From a checkpoint of a small transformer trained on Wikipedia: RMSNorm before each block, some layers without attention.
Each number is 128 + 24 x the weight over its row's rms, rounded and kept within 0 to 255. Layers, rows and columns count from 0. Numbers have three digits each. The size before them is the row's rms in percent of the matrix's.

# layer 10 MLP gate, 2048x768, rms 0.0236, rows 1329-1377, columns 0-95
102:164103157136107112138149118112117174171126085087119121140085121121141126124120145133184075140158155135117111135109139166139113127177167123141060161120096124072120109120146124126132125158103126189092105124115184138085115123143133124155064134152134126120111093139122138182123111163131082118
101:112125128112081172149163124136103156141097099127115156129096166132134118156125121160126115128155140132089124121157139125129102102153128140145148118109156119119118114114161068144119150097126117110167116123160108173108156146142174115133144130127100141105140129136121111182126156141098178129
097:127167121133109154104122132097134143122130119151111118111140162123164111135106202118128132100116063085148132142082086169128107179152096156139131147112109165147158108132121095139118088102107126099086136176154108118141164175146155109154104144127195125140106094119132107138150101171127159125
098:146153151146129127133114113157127112095119102132118097132138108115125131128140089175122130130115165160159098151081116145138097140152147128149119134122110130124121122119137167179158156096117168157123155100130157128126141121091092173125109105114107139148121101129127097136132117143130121128
102:130146103164129139083116103149123188134156117142138086123133129145174120127095166178156120093128180114134109141169112133145134098128164139105123158106132161110120109123167105120178130158149093109100096076103125127124127097172112123144146158082150133146194151119136138127118107124151128099
101:147107125133135118110109176154095113101107117135127138144171118099088123148097139123097145111117157156106156144111159161126158099144105074143160139154097125148131180138161106145127145186109111118118111103117161161118099102115101141142132145149127151094169120141130134085118111132128184157
096:129154136122099156144143128124104136153152145102133098125134088107123107095137093127167124118092111120163159134146117116152166143126109076128139108109158112149146157152136081121071170125127107104156153139181128112161134113113100118144197142129147139154096124138129126112116077157081090131
102:186148119117137119115112114125142146167129100135142099109188131178128101177086163153135155122107137139104130074126070167144151137127078101164124124125136107081146147161119162096117120176119141128174128084146143141130117124145129189126050098112110152153111126096134153149095095154145093114
102:154124137146109140185110103147149114080130154130134159140156112129103147091140116149139183112147127115110135104162149134132093083163138138102116133093132132108128132123056112164113154119119131084108135162137142145143077141140108111117164110115168163112157124152125108136134124098118178146
100:151122145097141105152129100142111180127143124154113077144129120120134119084122143168117145116174113123126125098152109128170105112090145136147102106085129100096165075125136112082090158160099115154121103154115096095078093194143164149172127139102160169163185121093130155142082101093125133146
102:135110152120106140089118145131127107137132117123120139116165126127130139119144147091106140089112097183122164134108130133124144138112130153110103179132158147176093132131118062094127118113123103138141126158154164149099148119098154137115150128092153186164119145124124167123144112143121130106
097:134167151109130125089102121135146134115145093097148095126120111115135139202116146150129139107117159086156114168122143128081148128128141143116146115140087134190147160119144139161113156150108151129146159108137120176126120093092128118089127170136124128132153098156136149173109171150132065102
091:118127113134084111135105134127164129134142151123105099149134121133093126131112152144139132118155164146174144121127110147140084129122109114131118151110140123095115177112187150124121176122165130119123120082135146146091125159120168111136150136139104157124152146128114129152128138117115094126
097:105169103110141138134169135152151126106115140133091168133131103099184071125119097194132126132140171144097126141128139119142142132122117099142164141123168140164130119135112110117097168127136092153125111097151157132105148126106151111125136108081100171120117127167129171123104171135138169134
098:116178094130107137120092119147132112167106165103126137138121124148120115140118113112102121159128173126134161099115116157105106097177133116149179168162094149106110146120145101083097131140142109114163119097197150121106146141118111110087157120113128142117136109093113129122114155111123135154
098:132124172085150119180119149170129108092141103124111125114105128142071129172117179150115168123168079128099091093154099128147167120123142107082103109161079119078133107129134163085114125101138103130100146132165160151120128144095122085137146107124144110115123098150089083127134112149113124118
104:145142128119169137121114132119099163131135176117106109123129096139151094120080150084100117124129116140157127099119158147132167082131130141141134097095092156110097090123154133152093145119137089164081117158150119136109098145171120127158123137153126134146190117120159111129091103126109108139
097:140128130157103111117139129098092185138173125120147113108130143080133141122119114093138122148102095160098180155119139100151144113170156132192155091169100120178123100092131169109105106128162100123073101165143135164173091144109157089122138094130111141139133141110146118144119138120169128132
102:157135152094164123124116126117112099143141130150060124181126110145160132126137090120124081089106158163120105077127128105124107150122116112129163136111171140073157150121145091170145148110149119132088171154214140166111129137141133106120145146133120113140140129099110158171104116145124112112
101:144139152121109144114156150124098155149122125136163110088160152127117136141109137132072156094144154108110151122103126095152122144139118130165116122121143136147138164125126100126139111103106119127109114129126167122135060114147100139131116144144130138116131137138100118113094102154115123148
099:134118121141128145043145107147134093102139164156099084167133123143085127116144132121120114090164124164109058094134159169119137152154136098129132124124145091160111139152147153126135122178126126159130113075131137119130132099145122135152144153134103148122184114126114158154105131106133148115
103:101111120108117140087118148110134105124151157102110126125112114140084172137115149120162158115113115145126113143162107130173107134144101110140166084139089094075115140119159119150126133098180123098079149148134129133105135107141114121142114185120146142177119159149120079115100103149145196102
101:179184135117159132096145136154166180120112118154112145153103150093117116146151158094150121109119132091143123124135130112150095099148177069133107150135116133131139160118133111145116115142150155145138112095112129125154115096119124107158131137122107097144114069134135154132150173104134106130
100:084169146139125124087086124126135164125140130122151121117112127133178148131117087166189148131101125106097151127078128116103106109134091148125127130094158128107101133106148127151125124133128095047116119122119161157116132173123119161146108134125165144133147120175137155152102104110123120129
099:143135160145095093083090109175156200126116109118062125150077164133129114130124112118153192114088139114133152152098133154162109114118107124078132111149132163102113119146151138107110120122122168167162109115062097093119136114104154164121131123126144146181154130095120077149147146105146126131
102:147132110112083081116112107123114124123139184145159102147157104128145103166159156130146106111127129129103138151123130152145130110120159154164162097103148150098116103149089099132129152068112117126127106106120127148126167128134124109151086082084154164103125167112181159149106109132191149158
095:157152098160131147101159141125164081135176074134102129098152100083142143138142128121139160145149149108128169131136179127106139109123122112120144103116121165126126101102122116118153129137141126136133139128073124140131186155135137141118150105099097108138132151089153116126129128098147145137
100:137129154085131129133140151127148109122142145131147110148128160167120164089125114134157098113100176138147136088102156133177114131097093113109146128142149111080128154121093091151118130182140121160140176091141110098139120162131128107124101105146098170126140103112151148142097116140102108148
102:143139115097167109137105142137162156085142132121128087158141119158132137117138151122115133104144104161086176178149121123119119165132136146120083122114120108131118114133153107115119135138150133131128134091167168182134142155081108117125141118133097163182136154134128113132091134137113133143
099:125145142128105139123077150139102086084146144104136115170118129149096162098127144131121132097122140134113139148118161119133091116112103130125114148048113145122147096153143148143130116111109135144187110135113129118157095096119109149167165121134132110151157133126170152128136147095106153149
104:138151152159136127106150131094096146147139110155122104128144117126118173133145110173121063105153141133147099111108131149132139147144126147157126157136088148101165079143141098099137123168120119141104108110099117166118119123146134152154122104095093085106110140147135159124134120136170140115
102:113117147111115130134087088121133153134119111141125141107129121160130115133157127106138150125121142137123155095168153097148124108151078166181105142079122104102142111116125127098101158097115163095153114124145146136114137101143152154093141130150133121174137104145106100170158132145135148103
097:112123179136151110126114103155124069116073109133125103117120141114115157130102145133094114138110119162108169082102094171112148137145096137105156155120092110150160103098129128133134136135143134110133158130126130105143145094085133090149084123136138121145125112126147154114155097128088158126
103:143145108119140131124115069115146138095151156176103123110148156128134125178121099110152139120137123140181136093162105154110124132113112116150117125155096140108153086135118164146090132092125161149068141174123139140130174109137114133142153084140123184139090123100127186131178108129171142149
093:152129148153108103152136121118093127118102110111181161130093181138110114123150124116156089122113096136123106088125180139148130144124125118153123117095117114100167159140178122147121104162127116099135113123128091145116163105117129094110107089145139146127141148131100134152120123150121168159
105:117163123133184122137119104137150156125131144102181089107125127088101167170121091139101117140100122152169158158128142172120115135174131104092148169131125087106136125131163090140154162137095145195134126125144145162123144117115105114114122101129122113131158138113111155166108096138104106193
102:132131134130084125138131125106111136142107152128107123196087105130095153104131121139171103127157180159099097144140160116168162082097142078120139105120136091122121176130103141142120095131125067114128154124118154161143092099101134119094100145074191121161132110153120113110133130114108132164
106:096150081158145112103068082125111109153121162135134119094106159078119131118124122141136123126130109144086097118095142097137146120128128098140159122122114125147139147096146126133123130191148125149115160106155162138152077137127207137102105122098117158129080148144150126132112080129163113093
103:169137143133128131101089107133122169148128133117131095099160114082134127117113143093129116124129146113078145111120106119145121136124126103120141136096133131107143091142109103170145123131134101082109153134135153107132174071084128168135095118114150161128187135141144145128152113092126134180
103:150107149097128125115080149112146113129136142122114084142097127137133121101135107130091111160105121114164103119168145132148148098140146103076144085120110124111138131117079085128139162127143096150139103123123103116110122127098111150141126120095113144189135102116132116068156167126144120168
106:132155132098127126160117145136129113101100146122112130133128129110115134125167110149128108093165121144126120112110119147177155104102119122100127144127120130169145134145096123156092103117152135124115130177147125140112131126095137099127104096132153134149096125142102104149152124123127144198
104:127127128123108118137103089116142097144152137151111084133126074107088127135139132125114090125094131144093131125089092157178107124142124118138129144145147157106152107133104091168169102126118125118090117109130149145137135132155152167171174134080143114187125202115087102155157081111148165108
101:134115177101134118103110100109143203136108103102153140149159117167126138106134102166164121113130150112086170108140124150153141080162100149140144120117146150112113147131169103184104130145101105112112146151127130102090130166136145120162111101117119159146108137133142198145121080132077136135
099:177157114130126103110108103125155091078097184135104135126179156148102164130160110150126126151163102147141137072118123158106122095120128102121141168129150102138114135141137114120142148146158133086132104101113143118134106114139150138114150161069153152093124114193136129162154128121150121182
103:122121093088135094152114129109121116127092116122130147091134117181157114098138104101159129105132150137127119145100127134167077089074131065180114128125137201154167101162103100142126134149127147111119148116157122129103127136162156128142108131113153147162165121086124097119132145121113129112
101:186135115116128152133140105113169116082142117142141130131158127140116143122113110101122149117136084146148147119061143101126148137142098140109113129134135132181190098146085159160153107108090107138137103143155164147136149095167133113146127119116148169107151149156118131115122105141136142139
094:117177082081161130177136127140119100156114149168114116160133148103127118102128113099133186130129123146119111139112102114163110160151127126084106152099137152115141125121174134130124122115132129112172135092105116110087139121135092178116109090116124091164125112098127168096152157088149141149
100:146157140115104107127169122133100163165104126130123138131131124121135072131128112117108107093099126096149167129124154137148125143111122126107127141098138092110146139157096135081115116114118112150100133138107173131127118158098126089095107170111104132114140183126164123132065129081126164104
103:139161121120119087139097127162160156138105168142143106136107142172114105113193150107174122125132135156155123156157138132135171119129118151149138082117114091160094158145092096096128134142134121121174127103123148135100102121126116103121115130111152128132091129133107109158112121125118159124
# layer 10 MLP up, 2048x768, rms 0.0229, rows 1329-1376, columns 0-95
103:166122103168130168150125155146137132112109105132151127095146121100131121143164147111120126138088093122119172130146135150127115110158099116141129149132115157110106153053133083138114108142109133126126158094140123112142092114135124103099150129153115130147143089143163145132103071124171138103
104:142122129102069131140112126167128126166146140172099102150103118160181163119115131149098167111155121147143124133118154097136126140126122084116090162125058080125116091148153149125108177137101121135138088125117108146171098132124132137163132101114109156124151139151141121070122138151137136152
099:103162183141124143085135140103143141142154161135141127119180155142124135132138144155148116118133133121110135127111110141140159137169102137109118152108087144157138137146126125132118108103147116107104174137093129127073119136142149137114136081188112159151112091134067097109170093137155163118
096:146144146128129147143151148113158173162121148134142120112114101114139064128166086149102146112119150156084115104106125148106090168118168158146110094153098128134161154090084124125088164113099137125096140133162128153152154131193184077109144116106139152094124114169123164104110117089091128135
101:101155119155139149171135098149127149134124125146121134084135129146114122128103085066140138129138119106171133108089083100104109134127111143131098145146067153159136202123128107140136113130147128138141096114126157100120096175131135127135099154144130132127114111132157157130117111125152161142
107:156150171113097088136155128128143113127131120101099155116086112157106155094126138193130132152087100112135137119101104144095169144112107164121080111122127152095119073149097156132152157084170118123106116109187108145129104112157121171145086117138104148158117145106140117157142106166105152161
093:098130126128119155143111103103115120158126129153153128117126097126123108126108117133139144124130094116092107169154145117132122154111120132125120125106146155129116110107094135069129108174164126107127140119149147124083139113111114140141147159125110147118125100132126172147161127095090189126
101:094120131179131109139168101139135077148110117127118143108119112133133107132098143153130137097140164088174126123132106136112120074121119120177129143136117136115111150153144155137166149140120099184107063102126148094120117111088094146108162155150159119116117140111197168147105126183144182097
100:139129138122095143142134142121147179136181153143137132108135144134181102071142174158139132134109133124077115134137093128127120143137122132183102092108162096154133143150115117147138099081174104151115102182189125140125080074175139111109117126125145191143127165123153130140095100129128157121
101:133135134143090128103167161134169156096139123133117149174173119117093127110132163115143167130108129084074173103101138150111118137098184098131107122116124115115131131132167149150127135122156143125146129134145127119146142125125140144174139113108163126112119126145106098138187112119117114126
109:139113121140140137129151157178130153161111115137159114130112146125116087133151134108086101137114113088094187109115147143126093117120139107107110120174120144149168109113167099128112085144149124137113150078172144153108117151118164153133122133131126091129156115059126114089133077135128113104
096:149159104122053103125119119143132133170087113137131161098204143144131112138151094162072127141104096113104122128130156170132106128115135146128148160135113116134192126140073106094123114172099128156151149093132116120130125121125121108164102168113058133115146161132113149146119144155139092090
095:133140145150083126150161131092124133160101152104110093110114123115121084110125117106143121121138088091110176113139163112129129119086119136081105155101169099114132191088130155120140163122150141162138106152111136093090148149100099107100161148118141164120135119123121132127137175131116074127
098:111117157116117100106063160135139118125127128129149136159171127148096098096128098165129100137101129132144122112146168119114142121098133144107169092121154135136111124170146117139146180108153143104109122135094153112143143126134157117141132135120098107109137110154157164158120145122116087158
101:164130165138125141126118146086097111117145144124145127128108141125110165165097153158122140120164132153145096125149126136105118078131139117145095112141155149065100102114089137104111168203103147120146106140117109141128104112137128099113098139132116127162107119140129094161129124121105156149
100:144154129154161177125174123156114089084151138132135143158139123164148121124137124125132091132127131084133137145136106140133118116157100085155135104102128137088162107138127130104113095107097128081107132118128134125146102127118097165139106112140123162124156149091145146096112166123112132130
100:103175150110077115130140103128145116114124124127145156151141137110132126157123148100115127117133160144084112150094132109128180128116171161152108117137117110101120099149118128154142157116142137096151120130132087135140162131087110114115102110084062159122158141137110099079091119137165131144
100:133111118120117105129139125097097089123119125131136147110095119095048154096133109102139130141170140191146101091128144103133109145139125133149171133112121118126133136113110120106126156127120103135127109134123136148118141130085134161148096140150117155126170086121086148164123157096124157125
097:099115072126146124102109085129127150130128126132155093154123148145131176140118143121143101108127179095118123115127141173137136112119115106140133110158088128137110100123131112126102067089152129144124133081097114101097095145127091139134095125141136110110132115172121131132135089137165116115
101:163095127140118124146128133113105110134160119159129111124131141174122104100153087160147120129118115141153163138177130105125145127103143167164147156120118135118130133108108138107121123103122142150181146128104085127131113162184092133126137157107127130132159149127143180151141124150154123083
101:110125125164132124137139095117113149133120075115132160129121109153136138119090122151145132152130087126142107184107091146164101161103099148120152092107147167130109144092140125176100110115125125145135092140112080143152143127117117109125132110156123106166131083182122094114162120150135135165
103:138101139143108090096125142128121106154107178113144177115088137136123146136137139109087108129107090116180152128104120111122159141124128150129157161151123109130162140116175123136132149077151156109107073101147143120112151126143111106123140153137144131157124167113153129126130142146156132131
096:168129144124148187072115198137145142096140108118082132152115129129125109156119133084166127151155127110109128143137135113135145158126164100124115102092124119150150112117179134155160160146105113134087081089094108144174126127126161095120179120133136127130140117130181128127101120105173095151
099:140124086140096151147123142146105112117103135151135151140122120089148152128137099112110152123107144127137129151135094110118135071110099143112153152125145165171172170140127096082148124133150138115163106141081114184148091106157100160137127106139080095093126111094076149149126136114107181172
101:125133130132088104092145149127117176102120108104114147105149138155078127115159115137137130149123124154144156098195166121091134101125123143170129139137121140118125169121153148150109132088144126152216117167102183155124094107094140147120121141125131100135163118105162131103115090158163105112
100:122121114146141141162124119126149157134108112103108109110086151140156143094150131087178114121101134108133110151108153080108131141112173104129114134127118133141086124140191145163119088157111163129143136139082140121090138164115124096102094102131143120123109098177109094112193146125124113092
094:107113080129167149134143149131156108144183081154111099159145110139121130187111120117101153139127150098094128169146134095126108061150115133143139112124091138113122093089112127102170129117125133136176136130098146143151175124152125138149122096137082115127135134117126118128103139127142113109
100:138147164145165164120076136089176155099181090156098138122165128145153190134097174102154126098154137166130139133104111157165128117128167121113093104091133119105137134145114122130146153139152158154134146109110085185132153104131100093085136105145114169076154127128130182142165093149118109146
101:147142138143181125111142134138127192151141104130112120098136162165142117152102130144162087114164143170110121147129166142116136130147131083142132127189131119167137132164089118129105102152124118127126135155125120163155133114112127170161164095148128102130144119096167153085117117167149119150
105:107157118159106129113081133169108085127110115161117133140126101144111153102129141125130163146077135144121135088131151156101144100138144119159143146092106133135096162123117111150116148118167158154144153114140136132155132172137160140153186117147157154112099123118086119140091162175149104132
101:103129076100144086110140124105139135143110135118156113107122118196139124111105126150166121135072098112114141091138125126170140133085111129132161113120102111160105139126155118161140122166137133179125175108115137135118142100116127112091120154134122124151099094129137113149155129180111127078
099:189124087131149085114165123084098175120108142145134104110099160159104144125136126114091123149120143110137105140142139094100072140161117091157161138133102140119118149107114110161159126109115141156130132120141097116150106126167125166124081114157186154144136139120159116164122120131115131185
099:150123121112077123090139144129143129138097107131146143144107121127085119155141141128136175146137143134133188127161138129158135125072161140163140153124105116150144123092133164094099102167122095097126111137135149120140149117190102141114068139115102164164140140117109115128158172125133081136
100:139126118164181144155150152141148100125099115109091119152128165126132096105126157120109119095115137132134172093135125094146122153143157124131152147133144121146128118130184143138148110107114142149112106094102130066146135151155117169147123112154141095110176115165127136146147155153087136113
096:115107149123127122125091083161122115137138118123149147142118146102122117134142155133143147156122109143129149143152141136151147189138115142111143148124126082112110131127133149104148141103156133113173110114107144144125149078146124096116155107090179101117165127116144140109135100164115159134
103:128169086148107126147146112119138126172144124089076117085127146130103166091098079131082183115118149151133152131154106091125104083151154147096128098118136124141148130128135109136158168099115136193126130131136128165109159143123129084086106140118100137128091125156102101131138147117102120154
099:171109113177088106166123159128190122151151100155160127111096091122116171132112105164142132169155131122137112104123113109119128099131156142108118133155140163122173158088112133120144128105191127144117156103159104107155169136080111135115126141140150098090097183140142110108153134138158120098
106:155123140100146114141143147151138153070119111159118104148097174128108108126151113156146121136122099165141136106104130134101142094166131117102150105116155128150143091142120112105114109125135117159080105122140123098172110125116120195183096183137154143115137112144082134099117097077129128096
098:181142105136112112124091138129155084139116133137155154146129108174152141125129117119134141130129136151116107138145095158128129097180127115128134126098149142126100099144115126122143114137147142225127176133093124125119129138133153146112150102132099141128154111138172108176167161123151087138
102:076112127139134159103103115141137140176115132163200123134110142140126109109095115142149095133122138146097125135095145124101120141160146124122111094106124091120135153151182134112113100076131106087149157129136167141132166151108144097138128123170123118145146141114126154099134125142167105125
093:103128129155077118070134138123153135141109152136140111154140131144098119126093156114135132163164124128114140148140112143104148118144138124100105163125091124181135123151141091152123136154137101123145158107162143175146097126101156138131158087129088120139146104098109124150089161153118132095
103:129111142131136135152147118135121146164107144131096099107145183112180102083104124148087093116135156106076110117132142088126100125104111122112146139140124102058144137176148113110092160090160120125115114150101105129117144126139138147161119082165109134136135137113040114111125141132090124182
104:141106179140134116137118109122094133115107099160165105173118115161117129121153102130092105124152130136134098148132131134145108127101117117150142101120090127151149143118138090153136091142096101157174079130112127122126130121166157192108076146117148098150107156149120142114138144147092110135
098:112128130123104134139140113091116139135113077145145140088096113150135132168147110119111095138125169095126106159090107147114090124104071140138120117166144116126121105126097114125078128164134179144147152150129172149124101170118102068147144073145095121110102186133125168109128113124131088093
100:154151139134121153127155129137088141125103141112154123145127112159166170107161106162134128122118116124153152117136074180168124112122135105109123080171129154157135101141150107138151088141135082134113089145093087118118177123130168098153140140135172107159140106071159131122113143144134103086
101:124116132133121117165108129144167108150131115106126187185136097139135132117104131105113114089131112170122107106144117093115126163153126139102116161070119167151128152140155156082141127116119122152114125143142143156129123069128120154160108108133147146122164181097142075161170174096108129133
096:111074147133170166125128120145149168084124114112162096109137132171133135104109116091110202166151110135136174127142113136091104138099138152149133150148142134158154185127128105128126144179163139137142132121121122138184190118118124106146138121114167123151138143149145125123133100179167110063
104:134160124094152152159119136122114108143118111150095112127103124165115103166136120124122127150110140144112104113160143172110140123137134100137140125141101129138130090145147116105133115133141122134164150163146127106178132161106096094153099094120127126135173128090103155054141135082120163116
# layer 10 MLP down (transposed), 2048x768, rms 0.022, rows 1329-1376, columns 0-95
103:116134149128131122118129140161131127121111153092142177110151128104170146161148127161141162130132109126092151140120139108116109153110155129100092116142164091173142172153144110150155119136146095114109147181174118153162089117191134117118089133090155099142107141168102132106183106108133159110
099:122133140130180125128100157126114134127096115146112136138154125130119181163128125109128114125119108149131135111137108115151137102149144087138115156113135160124119102154124094110114132137125115144106118141130137121098113105100149132122103147118134140171121091156122083162152116135093141107
100:138134165148129103100128137069111133124135155113163085123121073141131141123123101112121119113119105129087126108130099122115124108165078141166149174116128109106128131116149122075119129117131090145164120111163150123143135166118133148108141142134124105086144131185093142125198129113078173118
098:173127138144092131157146132126181137112101129159099179130098132112163133184127139152110140124149115109142157138127135170137144158114114093093146121096097089148095117106096142120146074126144095112133139094104109096111114119134135110134118156184129121151161099134121118144092117158111100128
101:113122144160170156158113182170119125133199154120122138112102149156112134126135108140127099098140136134134092164110148142096160148109143144134113115137118152129102138156136102128107133139129127138122123137118166146133090143136126158122142137116139093113077122134125155153126151103077098126
106:159162107159095148111146123138152125118150174113101134116097160128159107095148141120082137135128080154115111123090143123114134121144167155098126109087157163089094130182106141144104168063116127137153115087129088156100148112143161159138149163153118165094131154105095122180134131133140140151
093:124159138137174088122147119068147115127127119141128146114105138101130127110138152148130146117151133140107137155097128138199135145111140156108138116126123152142075133141133118108130125177137130114103125122139135092140144130148144121125093158094115116123145125103140102138124176133117104131
100:145134115157156149164095113101133127126118184109133144085124115102136133108129174094062107116162120115110109130135158129059120147206167185175104141131107078117080137129117104104108147155119113117185153088146106129123165157102121133137178155103136102131112125156125117110105093118143117162
099:117116155095083119097107159147135135078146140125124119160070080117113140120145149127123143114172121095100129119145102116183109122107117122119135151146119110155148136137101128128160188119137135161165092140129131118076114108106106123126116153149152144141129114151112151112142131144139102145
101:095167141126123124156136118112142126160137138107127135120108125138104129184145134145135118137133102093125128153091128148134137099127131123108123146161101073080120128105133092108090121119119105117128103096154111094118154083121069123127130143120153176108122114104159159133165127103152092115
105:165111147113150138154170090194150105117159127120137119154142162161102091156175204136140106100089111097145150133132127147167081105136152116097112133147109150157162120102167091125105170108090124107127123114167119136157098152121110136146129095107117103135159087080186103135133089115135131090
098:144098162137081088132133103136107111111104172171124122122111123115117101106150116110066156159131145136138137195138096109125137128139110155154122161111137157125115127152176124110171140117125131126130129103137134101127115133135162133094143112146095102181157134132130124111142139119117132102
095:109132142093082138157125106111087112121126130111126129060115096123130105107141114117128114138103086149119154142152152111142133153096127140163085125139105105156114104153081128109110139100120118134128159160137088134121160149121138128110117099151168125142116118138123132150123126111100169129
102:112073097120105108119148142129147154110093167088116120143149178101109129117123125113104086145129108104114104149125149118126176142148130117119116094133112138139099101116087178179128131114160109174096131088147151118091164132099140120134103112119132120132147143119110140102141148101163128180
098:117103131162098132116077114098110089113151131148079098150148141126110118155141137123104132141185124128124124110103122104112154115122130146134149155141106122152125126138095130154122118137130105105148148105143078143154119128111138122174099125151156103145139128129131130121116126153127145122
100:135129143128154108146154079147160196105068133127167147158188120103138171121110125124100106131126143099125127111104123132150134151159114164116102163114114123124131142132159144131133143136079123142135135118139148113149088109126118147107098136130143130120147132182161109096138081158125127128
102:125147192122120156136106091114133097111128100138077140130102179144143129112133123123157105097150173136147153152153148103107128150100112125126120127159126121117124175157123145125144105128162136104128077138132123128132113071088091166154164170150136132118124093125100140098105159113118110160
099:148155174106169073120123067133105131131135115118148099104158142121110153076105113143152130126182129110107152078117114121127143145151129120130132151165115117120087125131138122114146171088088167118147141143099181124121126137103146148100132112187121142144135139150148115090129124131175111163
098:103125075092130110087180130116144111157146144133121135121125147129132138146114127152147140100134099117122110112152111090108160069094098106121179153153163126119128123114185143133138115099130119134167157129106091133152104075129144124108087180113131116117149154161150137162116121140148122133
103:118132131135154136117151174116129122106130156141104162148139125096133089134092148145124156128112104097101086123153078113158124145104090128166160131093151130129126124133095120111083144139167106109156109106123150124138116116139156140129125130124148135148142147140148164137171145138125165097
101:135108106093132158100154132144126140133170093143150148098134146136100118160125140139138140114114147115089127155122131129162107133129125112141123093118096111107105158140120137136143058149098098100119154137149154124111112164130120138106179116132111102125148121110127138144110133111143062137
104:159141117112146126175140099111143128182138124159076106109145129129156122126143143165119116128105134143094096140065129095115142098094146105110145113142154151127172108132089120106117112122108172108127110126097155154103117081140132081141110116113089141147115131177121120137137126115094143115
097:106122083148112158079166139091114091126144113113146109100124152127103133111092169155077132159115118109162122160147121101098145150149139148142149163125142104100132114117163143088117119138119152092083136143123168137124114143122114157140159143151102131137094152104190099148103139104100075099
101:120123107139115127122167146128100076147131178118143125165124104081142125128125131106104109114131173131111159131123126175147138105126092131064096131174140124118151142129150146121113146141090149162159085104105091149176164115104119135130098111132108145121172143120131120194125088110156122167
102:157121166088116141154167132149104136138097128115102141084090106129104122127120087124139064079139150122108068097145139094146125151106133155146141126137175146080106138149124098111129153111137109089140120121157166155117132129151121126142097102129100133140163101135112153131160169167176103146
096:111137117093147150116155111118132109107102108153105149111122114123138117092153111129112129133126160121126150137086136125133124143168132087113131144133139169177108117145087117137147107130173122160115128117109116107149125165134116159132115138129162138124111127168132138132145120184139105114
083:140152075111132134138106161126139113127087121112114174167133101116122112136167119107054134141089119110122141125141136139140156140132085121118114145141155114180131134112105104134150151092151140124180158155116119126144146161114118163110085129145136141137094179123092108111126141124121144116
100:091084141181145122138107099158127184140108131140111123114112141165127117150144111126090112089122169116118107148144175121142168122109162105095116152136128143070140124111127136152096113058142169130116146118104150128116104142120139146120119127140109142129135185134139144121100153112096145077
102:120087119175153146114140137157126141123118149164161138119133135131151107124104173112133130133147151155094132113101124121123113093125179083093142153117097161164147181135125100131130128146158124139146110147140106109153113123089147159145101157138097117151178136118180143111124136161134143112
104:098102125126142149137095105122111122125070141120138136147144142146080165127072090128143119104094103126100137145099140132119119161153150137162141139138108146130150115116123148130129177136178103161173116134100095170183076145126132110131143101136155111170141146140099114098106168103128137149
103:154130119093106135124142110113128164120149115111124121133101158143126153123112144160127163138089132133101136115140112074135161143099182080096100138149123122102165118088117146112173086142121166176125147146094074161136171086155097140150119159082087135149118127132107102159158113110166130198
101:117183091102096109083159129130101156157114121132156121134136124130148151125181172151085144136122151108136156121123129130164109097158155121117118131108161156125140140118138113092143097132087149142129196153118123140075135110140090135158116135107110102144110141148143119085111151115111142144
100:136119121156137112107107107123133164153133089121143133101120114176142115106094142096132152152118128139082138145156106111138137134152097111125161113136168086136126136141130170129141143123102101131127096143109154115137100134134107092135118134176156108121135174139137171110123123086150130139
099:127115152140135113172125118190111128091093151143164131157083181122116117124132145103086122138119128156143116109118141107131096133142123115099129139103131134107117123117119160110091153083087159112113084102103137126112143163167108161146150149120147110146138134180109175157147080155138094116
095:143155156140118097172117111135117148110140163115082123122152122146120148133139135103110126132138113150123167161113095109088132129105143147141128068165167156095086118115086137094113150145090128158116094125111116133152093108142134168173160160142155153124119136157148090090116130146143106157
102:101106171148133126105137130135131129122125127126099109107136105116149097114111129146128125073137140095155138138112139112144162119131148108147148093137127149093137152093129147100115139133133178151101117141152148106164129096117128129109139134161138145126086114085124143101132099150146145119
099:153102131107115111130145126116137145152118175103114152139107133142124089089095125091127110106133126099143138154083135130168121129173147112146102124125098137161112106151115164148117113083178171135105136106183105165113137131170165159135108175150110152132144133122113155111126102111117155190
106:120130131123145173159093138098115106118132136132142129088144126137115152113136156086112163125133109076144143153122129121109098126115123142143147166143123158064136144152115131132121150160168114129137113115154147090138135166147170158143150147141130117130114116149107104124132092093136143100
101:152168132148179070122119113148108107154127108184136136127145112163101110150177096124147125102136124128090115136136114136108092154126162117152160073159133132121121090187131155118125109170136136089122124077120117110144136196074120092161096122127087124132114145140115101133120101154120131109
104:175099102113127140196148118107108114151125130111114112153113105148122116120177123171182131083122154140116160126128131132167107144180125122066154175129170127121095140138169171142119156147147099154129133107136110118115158137120085108125142149111084168185119152107144089116120144142152113125
098:143165153105135131171122149155119106160121094102115163130170137077118097134154097187169142145107119137133109106159131132163146129146099151123126112158139151114129142164111132115088142179131113120103147130110127107115111121154187147081156133070139124116098144170142107153139136123173159145
104:179102109147121128109098154136110101157120126160166090122126155138180169123136130104141153147133119128130098130134127092095124151119112102076148160109084132136149128075088101109103169146138146147155130144110086115115116143146138111141178108138141099126133155110115146094109092116075128146
103:149097112165116176132175123158135150121120149135154116120160156132104121102136141133139165124157090107155156091156153140121128123100144137111130118118078143123153155157136157110155134114128107117149108106137141112138125115145140169134129131126143104155071167131143094119135111105145098169
097:141133113098129132154119106104130080139150099137132136161149150112127045133111111146144099158106144112132122141134133099119135172146175148111107190119123108097095094141128141130153127154089135109118102143110174128090124140145110186138118098139115127112147146126093120150188130130158116134
099:042149116132103142188145115142160134140105178097140102145142137149095149099111151152147135138118117144134140126161118117125097143138152106181114140162134114124125116122136142130129101101145106144155099156161161141170137090141152134139112106147134132141146126127113102101140114147117135133
097:159111183143138112140133093157185116137139103123149150115135138116134128123113114175122107122171133110167098088136175107141137085119112106154122110155098178127140141141114105148155138125084166096126147159127128119119134112125101132124129150096113175120136160113162112165182114148112155145
099:123121129121123127114135122140139129111117109127125135073145142126094131118097110133158153144138117129104101162107113182079177125120126120155105092132096134139119105131121141168153135128147086141115154137145187152192155110112175131143125115174141180111119188148141127114147094147175101139
103:130141139136139089136139169114101152168137154093125126138088095131138098179105178079110132100166179129107142173129102067136127091134121104142114108152135120141149125098136121116114125155097115157129111149134160133149152154143170089126137140130136167090137196108172109136142121158114157106